From a checkpoint of a small transformer trained on Wikipedia.
Size: width 768, MLP 3072 tanh GELU, vocabulary 8192, 91.7M parameters.
Architecture: learned positions, biases, tied embeddings.
Each number is 200 + 40 x the weight over the matrix's rms, rounded and kept within 0 to 999. Layers, rows and columns count from 0.

# layer 4 attention key, 768x768, rms 0.0373, rows 714-726, columns 640-767
256,178,237,257,182,260,188,214,128,172,216,175,244,162,215,219,173,219,148,140,207,278,221,227,140,164,186,189,179,213,242,186,271,256,214,120,212,108,244,211,170,223,219,196,227,229,244,223,231,154,152,160,195,233,210,241,235,205,195,187,193,219,146,175,203,262,232,301,227,163,223,208,163,195,216,188,210,137,165,137,217,195,176,248,227,202,195,175,168,209,161,201,199,153,225,233,134,211,125,223,158,233,178,208,250,260,196,149,251,146,175,176,230,174,195,191,227,185,201,230,158,199,263,209,156,223,281,149
241,230,183,150,187,162,155,211,194,206,138,123,249,204,317,174,255,148,230,159,172,201,261,192,205,206,189,184,166,227,165,167,109,145,89,170,121,216,215,210,134,254,162,228,273,182,212,185,184,131,155,246,164,125,176,179,168,217,155,204,221,223,176,219,232,255,222,236,229,149,222,160,221,247,233,242,186,147,176,224,202,231,236,175,141,212,201,137,198,241,192,202,121,316,236,212,201,107,210,231,205,137,212,260,276,261,164,221,182,201,171,198,162,156,196,260,207,165,177,255,123,166,205,246,201,174,151,236
143,198,156,213,194,221,146,222,186,161,210,200,138,147,231,234,203,235,178,185,134,192,250,274,179,228,270,271,180,255,228,232,243,259,150,197,210,136,204,218,240,167,202,131,220,165,202,201,200,179,137,289,208,177,153,176,163,179,162,172,172,150,176,162,106,191,246,158,137,140,202,242,192,201,187,153,141,203,268,265,146,128,294,202,194,209,132,167,154,166,218,136,153,237,256,324,269,210,160,199,225,164,134,271,215,247,214,178,180,158,115,193,237,171,186,151,225,223,231,162,238,217,205,242,226,294,217,161
139,225,115,199,177,220,121,173,146,186,207,186,224,297,263,173,202,178,179,212,189,237,154,77,238,181,129,162,212,296,164,240,167,262,191,168,188,154,214,246,137,262,200,200,186,212,188,255,183,259,200,165,154,217,205,241,214,252,172,214,113,188,215,151,215,193,170,194,129,189,128,155,260,308,193,217,166,190,178,247,196,179,165,167,245,157,232,177,227,211,209,142,218,213,212,177,272,183,283,141,123,212,132,260,155,231,143,256,193,220,198,233,185,208,207,183,155,233,204,246,205,166,162,184,170,126,183,229
178,179,232,222,175,126,199,226,224,208,175,217,201,178,223,219,219,212,158,143,195,172,229,267,195,151,189,221,196,214,205,231,198,184,222,202,180,253,255,168,158,244,142,184,207,154,204,205,286,247,161,125,175,203,213,285,196,234,230,135,255,196,182,158,223,188,213,204,270,184,191,168,156,258,180,233,169,223,177,164,99,205,279,226,267,154,185,234,242,169,203,165,149,155,194,195,253,230,260,233,226,189,189,214,196,190,244,165,146,290,248,166,134,184,188,202,262,243,187,248,207,245,89,243,193,183,261,121
157,185,221,144,192,239,202,159,188,207,230,178,269,155,173,228,275,217,147,233,292,171,188,192,204,243,88,170,194,208,264,101,188,166,159,185,184,168,245,208,200,279,204,212,202,114,158,192,162,212,266,249,199,229,238,302,273,221,239,143,218,194,169,167,202,197,273,216,222,202,228,195,212,242,229,237,265,221,212,228,265,192,195,162,220,154,152,212,280,188,177,184,214,161,191,179,225,191,211,213,154,216,159,244,213,165,205,185,199,125,123,240,235,84,202,190,234,194,192,142,241,197,162,141,254,200,183,212
281,185,165,159,217,251,217,225,211,285,219,241,173,232,205,165,133,277,135,206,147,232,202,155,160,115,233,196,239,194,224,234,199,168,172,200,214,220,201,193,240,156,217,214,146,174,152,224,223,251,213,227,201,180,185,222,175,217,221,251,175,127,178,191,188,114,147,238,148,198,119,209,247,178,294,224,186,109,261,250,184,178,192,222,207,188,172,162,190,249,203,195,183,225,153,214,296,147,197,251,213,260,207,180,168,142,114,230,198,155,131,186,206,197,235,228,281,182,233,163,153,208,220,241,263,191,231,239
228,240,216,213,189,228,205,167,312,210,310,206,242,217,138,212,282,190,287,174,167,216,253,213,229,184,251,200,152,213,160,160,204,127,166,235,101,181,218,200,154,184,188,182,196,218,182,172,203,257,191,263,235,233,184,177,192,257,225,158,209,199,175,256,151,151,209,254,95,202,220,174,233,172,133,173,177,114,338,130,210,189,239,185,204,207,139,251,130,225,228,226,314,206,187,195,219,135,205,205,225,111,127,133,210,141,194,120,256,133,166,102,95,237,163,196,242,143,215,151,246,80,256,224,187,199,117,271
195,195,66,167,155,190,234,188,229,166,195,212,218,223,165,184,161,219,207,218,222,214,201,183,261,230,145,209,205,166,112,160,87,252,260,143,195,203,186,240,160,142,208,206,173,192,186,130,221,181,218,214,189,124,202,183,221,213,188,222,204,219,210,129,216,174,177,154,137,103,203,246,222,147,198,178,227,176,204,256,163,205,143,196,213,255,117,264,198,253,235,199,269,254,168,206,138,198,256,181,167,139,254,231,142,194,271,167,210,182,162,241,284,140,246,120,239,138,209,220,215,232,201,155,229,195,182,143
271,103,167,186,194,246,133,237,230,214,192,273,188,193,132,140,263,270,197,227,180,165,196,152,201,117,144,212,146,180,193,157,209,158,164,155,206,200,147,218,155,143,143,138,160,212,213,165,147,187,204,224,133,186,228,216,258,201,226,142,221,182,269,194,178,232,240,199,223,208,157,174,235,176,251,165,172,182,225,175,225,190,191,188,268,172,230,236,156,196,215,177,169,200,199,138,205,170,168,253,266,205,197,205,241,196,142,122,246,191,170,146,175,246,214,220,141,167,243,213,250,177,198,161,202,209,169,230
196,218,182,106,190,213,259,182,164,163,178,161,178,115,159,145,168,217,127,121,179,178,250,149,128,215,171,159,185,193,167,279,148,188,233,241,241,157,185,193,132,247,209,213,216,164,235,246,210,197,158,193,298,78,281,268,275,208,172,163,202,198,214,237,279,211,196,148,230,191,210,244,195,220,218,215,137,171,304,212,206,138,199,187,211,113,211,257,127,213,243,193,235,180,234,139,233,280,174,197,165,123,163,223,114,239,256,225,219,171,167,224,177,225,100,259,184,226,106,162,136,265,272,180,121,256,160,211
136,120,185,140,204,180,126,196,184,287,182,193,207,263,154,157,208,246,198,156,160,209,194,55,132,225,186,229,242,199,129,224,233,233,264,279,178,302,258,290,247,195,232,183,276,176,199,185,237,228,182,266,176,168,207,202,234,144,215,169,87,239,206,254,222,295,275,205,224,129,123,159,261,177,182,167,150,166,192,198,193,203,213,247,169,255,218,212,167,260,232,194,247,183,187,166,197,161,244,232,166,204,147,183,216,113,228,170,171,201,160,210,198,171,151,184,142,217,233,156,182,187,239,130,208,176,205,224
285,172,200,186,284,219,260,184,227,235,250,207,219,254,167,175,161,283,150,181,200,223,123,237,264,176,189,202,180,241,158,156,201,197,213,258,183,214,252,178,183,210,145,158,214,133,241,225,204,275,238,268,226,192,202,188,220,166,276,213,206,208,163,251,243,193,200,188,223,203,275,195,163,246,210,235,209,175,196,234,253,145,112,210,104,259,151,180,116,183,164,142,169,186,258,240,187,157,217,222,158,114,198,169,224,288,115,106,176,195,186,167,157,194,248,249,238,146,120,254,163,175,126,181,220,220,129,180
# layer 4 attention query, 768x768, rms 0.0383, rows 715-727, columns 640-767
197,244,234,125,269,141,186,218,189,228,253,189,202,238,207,213,257,215,209,198,288,73,172,163,261,206,257,207,193,130,227,146,214,155,242,153,198,102,187,251,153,174,182,241,143,175,221,226,158,225,281,201,235,193,264,156,176,273,243,148,192,149,186,230,213,115,202,104,227,239,223,199,214,276,229,275,166,268,162,201,203,268,244,79,133,154,141,142,184,178,223,229,248,160,227,188,151,185,147,230,187,206,189,246,134,249,172,115,183,164,148,111,146,141,167,270,204,217,144,186,189,214,226,224,209,179,227,204
294,183,154,198,184,185,283,214,242,225,201,240,176,195,174,219,201,192,170,230,228,143,235,161,203,252,286,243,188,218,156,213,213,182,266,181,238,184,197,187,140,209,216,165,229,198,184,256,212,118,202,125,231,259,203,135,153,326,209,220,135,245,173,216,170,141,136,153,154,256,273,210,201,199,250,192,181,148,241,153,207,171,180,233,173,213,243,154,270,182,126,176,215,144,148,155,195,143,185,175,173,186,223,155,229,276,201,228,192,224,202,217,235,145,154,200,169,164,180,233,185,243,227,195,99,228,209,230
225,205,150,203,175,249,180,231,170,192,121,171,141,221,186,229,167,131,185,189,194,187,98,178,214,187,192,251,141,133,127,205,184,218,172,140,125,267,225,223,203,178,247,211,204,185,158,211,201,214,172,200,143,155,197,232,182,234,191,223,192,139,117,325,277,275,191,272,129,141,244,250,169,180,225,180,164,116,162,207,161,112,239,165,183,301,53,129,212,211,129,180,227,159,272,272,198,308,242,194,157,239,203,247,163,199,222,166,204,170,243,133,193,229,249,188,222,237,192,179,113,260,260,188,191,228,188,240
149,239,219,180,193,232,336,232,268,210,249,214,142,102,234,275,186,100,182,203,188,281,268,190,136,226,188,186,169,231,220,237,215,165,272,196,140,232,221,208,185,281,123,234,184,162,243,142,225,205,164,230,252,199,276,209,293,222,216,194,269,174,132,202,211,129,197,236,139,247,221,251,217,149,222,177,147,256,164,147,171,183,245,138,284,200,179,214,152,216,291,199,217,202,124,187,220,284,214,187,194,228,239,232,239,224,215,234,150,216,208,187,141,165,227,252,242,197,317,227,218,105,117,164,158,185,195,125
154,170,224,208,228,198,187,195,254,204,179,125,138,235,138,285,216,180,230,200,168,216,120,222,256,198,203,202,254,153,205,198,235,254,219,271,294,284,246,179,155,223,184,194,190,197,120,161,282,227,169,170,142,171,177,229,258,216,229,214,146,210,236,102,187,203,214,157,218,194,300,253,199,141,132,224,258,223,263,114,164,172,245,148,224,235,144,227,190,222,199,166,193,204,163,236,304,202,218,213,206,208,237,274,210,213,175,142,256,141,221,130,194,167,244,150,229,214,170,270,194,260,211,200,178,264,237,221
227,200,190,246,216,132,227,244,176,197,214,218,172,214,247,154,204,269,229,134,188,99,248,136,155,155,255,155,181,161,159,195,168,180,227,247,198,271,175,158,233,235,145,142,80,148,150,144,195,257,256,129,272,273,176,265,195,208,211,220,256,150,178,188,208,180,278,221,246,265,229,169,206,203,214,245,307,147,226,203,216,194,189,91,232,210,228,260,239,209,177,249,195,197,168,102,198,223,145,204,254,219,228,122,182,190,122,268,237,121,138,175,166,127,213,258,134,120,101,233,185,127,247,254,190,203,143,178
239,166,181,206,215,239,210,310,214,209,245,240,197,105,165,142,238,208,216,106,227,172,159,260,209,179,194,231,137,172,158,194,124,220,168,226,240,181,227,251,216,230,231,212,181,161,208,230,252,270,224,254,206,200,245,193,193,172,212,259,132,165,210,160,176,200,166,234,197,202,142,203,188,211,215,103,271,158,230,134,170,254,242,190,293,220,206,151,197,144,220,274,206,231,182,233,244,171,283,206,202,196,234,170,181,98,181,231,163,227,136,135,232,193,140,207,234,205,221,201,132,255,143,200,225,178,164,188
278,207,233,210,211,195,260,187,162,202,161,179,130,194,181,220,214,219,227,205,299,241,187,191,254,172,244,139,130,223,204,207,172,260,198,273,213,222,163,144,138,161,199,246,160,294,197,217,178,257,193,168,108,142,266,116,168,185,297,220,262,233,240,229,227,174,267,213,284,230,134,164,168,222,164,230,147,179,181,117,110,187,261,228,194,231,169,200,254,191,197,231,192,140,258,126,127,136,149,264,228,188,162,173,129,107,118,197,265,173,261,103,176,305,182,199,174,172,56,191,186,152,207,236,264,179,198,134
218,189,177,200,193,240,146,155,155,265,199,180,260,169,194,185,217,136,174,63,188,188,274,191,207,201,212,140,226,130,177,169,250,182,234,211,150,223,176,231,154,211,131,204,214,170,221,164,222,270,198,234,196,170,140,159,261,269,224,243,198,232,234,248,262,171,212,157,180,257,156,206,220,226,210,228,192,215,268,93,170,211,171,154,216,238,183,186,168,216,225,280,264,236,245,222,252,246,236,226,174,270,197,170,153,234,198,237,187,229,244,204,211,263,163,233,181,206,148,169,233,162,222,192,216,277,130,254
169,272,204,177,203,201,295,173,189,177,216,218,174,119,199,122,215,228,183,254,203,187,229,188,185,159,264,107,196,230,183,134,241,170,175,229,164,119,163,197,208,146,166,228,176,170,217,254,237,197,120,132,206,162,219,184,256,216,147,175,227,69,192,176,177,147,192,169,196,220,213,272,215,180,148,160,206,190,92,136,206,183,170,131,170,113,175,204,225,228,144,272,270,202,203,175,177,205,179,108,242,233,300,155,227,228,167,206,201,260,202,260,194,179,247,276,253,207,217,221,229,158,253,265,201,214,153,212
286,207,121,218,167,202,146,220,123,173,243,232,121,166,173,307,202,294,131,200,186,145,207,267,180,144,232,191,97,138,166,224,192,225,191,311,194,160,261,249,163,205,193,236,238,113,258,225,118,156,233,178,194,209,150,196,187,218,196,196,187,255,230,257,142,188,232,206,198,192,237,181,267,206,241,188,253,168,157,220,199,279,127,122,207,250,163,189,173,166,181,184,263,162,216,182,174,189,186,236,219,218,282,229,168,273,228,190,181,197,161,146,177,203,216,114,192,223,242,239,177,240,184,221,253,153,176,199
278,195,174,207,291,156,262,232,135,160,154,239,190,138,221,219,265,175,187,144,251,157,231,201,173,131,93,128,208,162,169,223,193,157,264,231,207,249,269,214,293,192,140,174,140,222,204,213,280,199,225,217,261,223,207,169,176,238,191,164,147,158,189,239,218,173,263,176,158,252,204,118,181,189,191,185,279,154,268,197,253,245,204,235,134,141,151,180,197,174,183,142,163,173,136,221,210,200,248,204,271,185,166,188,207,211,259,153,205,161,273,84,205,263,211,279,173,147,124,196,176,197,214,196,207,284,127,227
188,225,149,190,269,236,229,179,164,109,188,141,271,219,254,144,133,196,156,208,165,198,239,163,143,187,210,162,236,240,275,240,193,260,322,188,160,167,167,225,201,185,217,197,202,188,184,190,181,223,123,187,221,270,100,155,193,198,214,197,162,207,172,248,196,208,143,182,224,197,297,155,191,199,197,161,251,169,188,204,174,197,182,213,264,240,190,269,183,168,197,119,247,153,229,288,190,96,166,196,242,165,123,101,220,196,145,266,239,274,227,216,245,179,238,167,233,193,137,241,160,266,168,154,209,139,218,227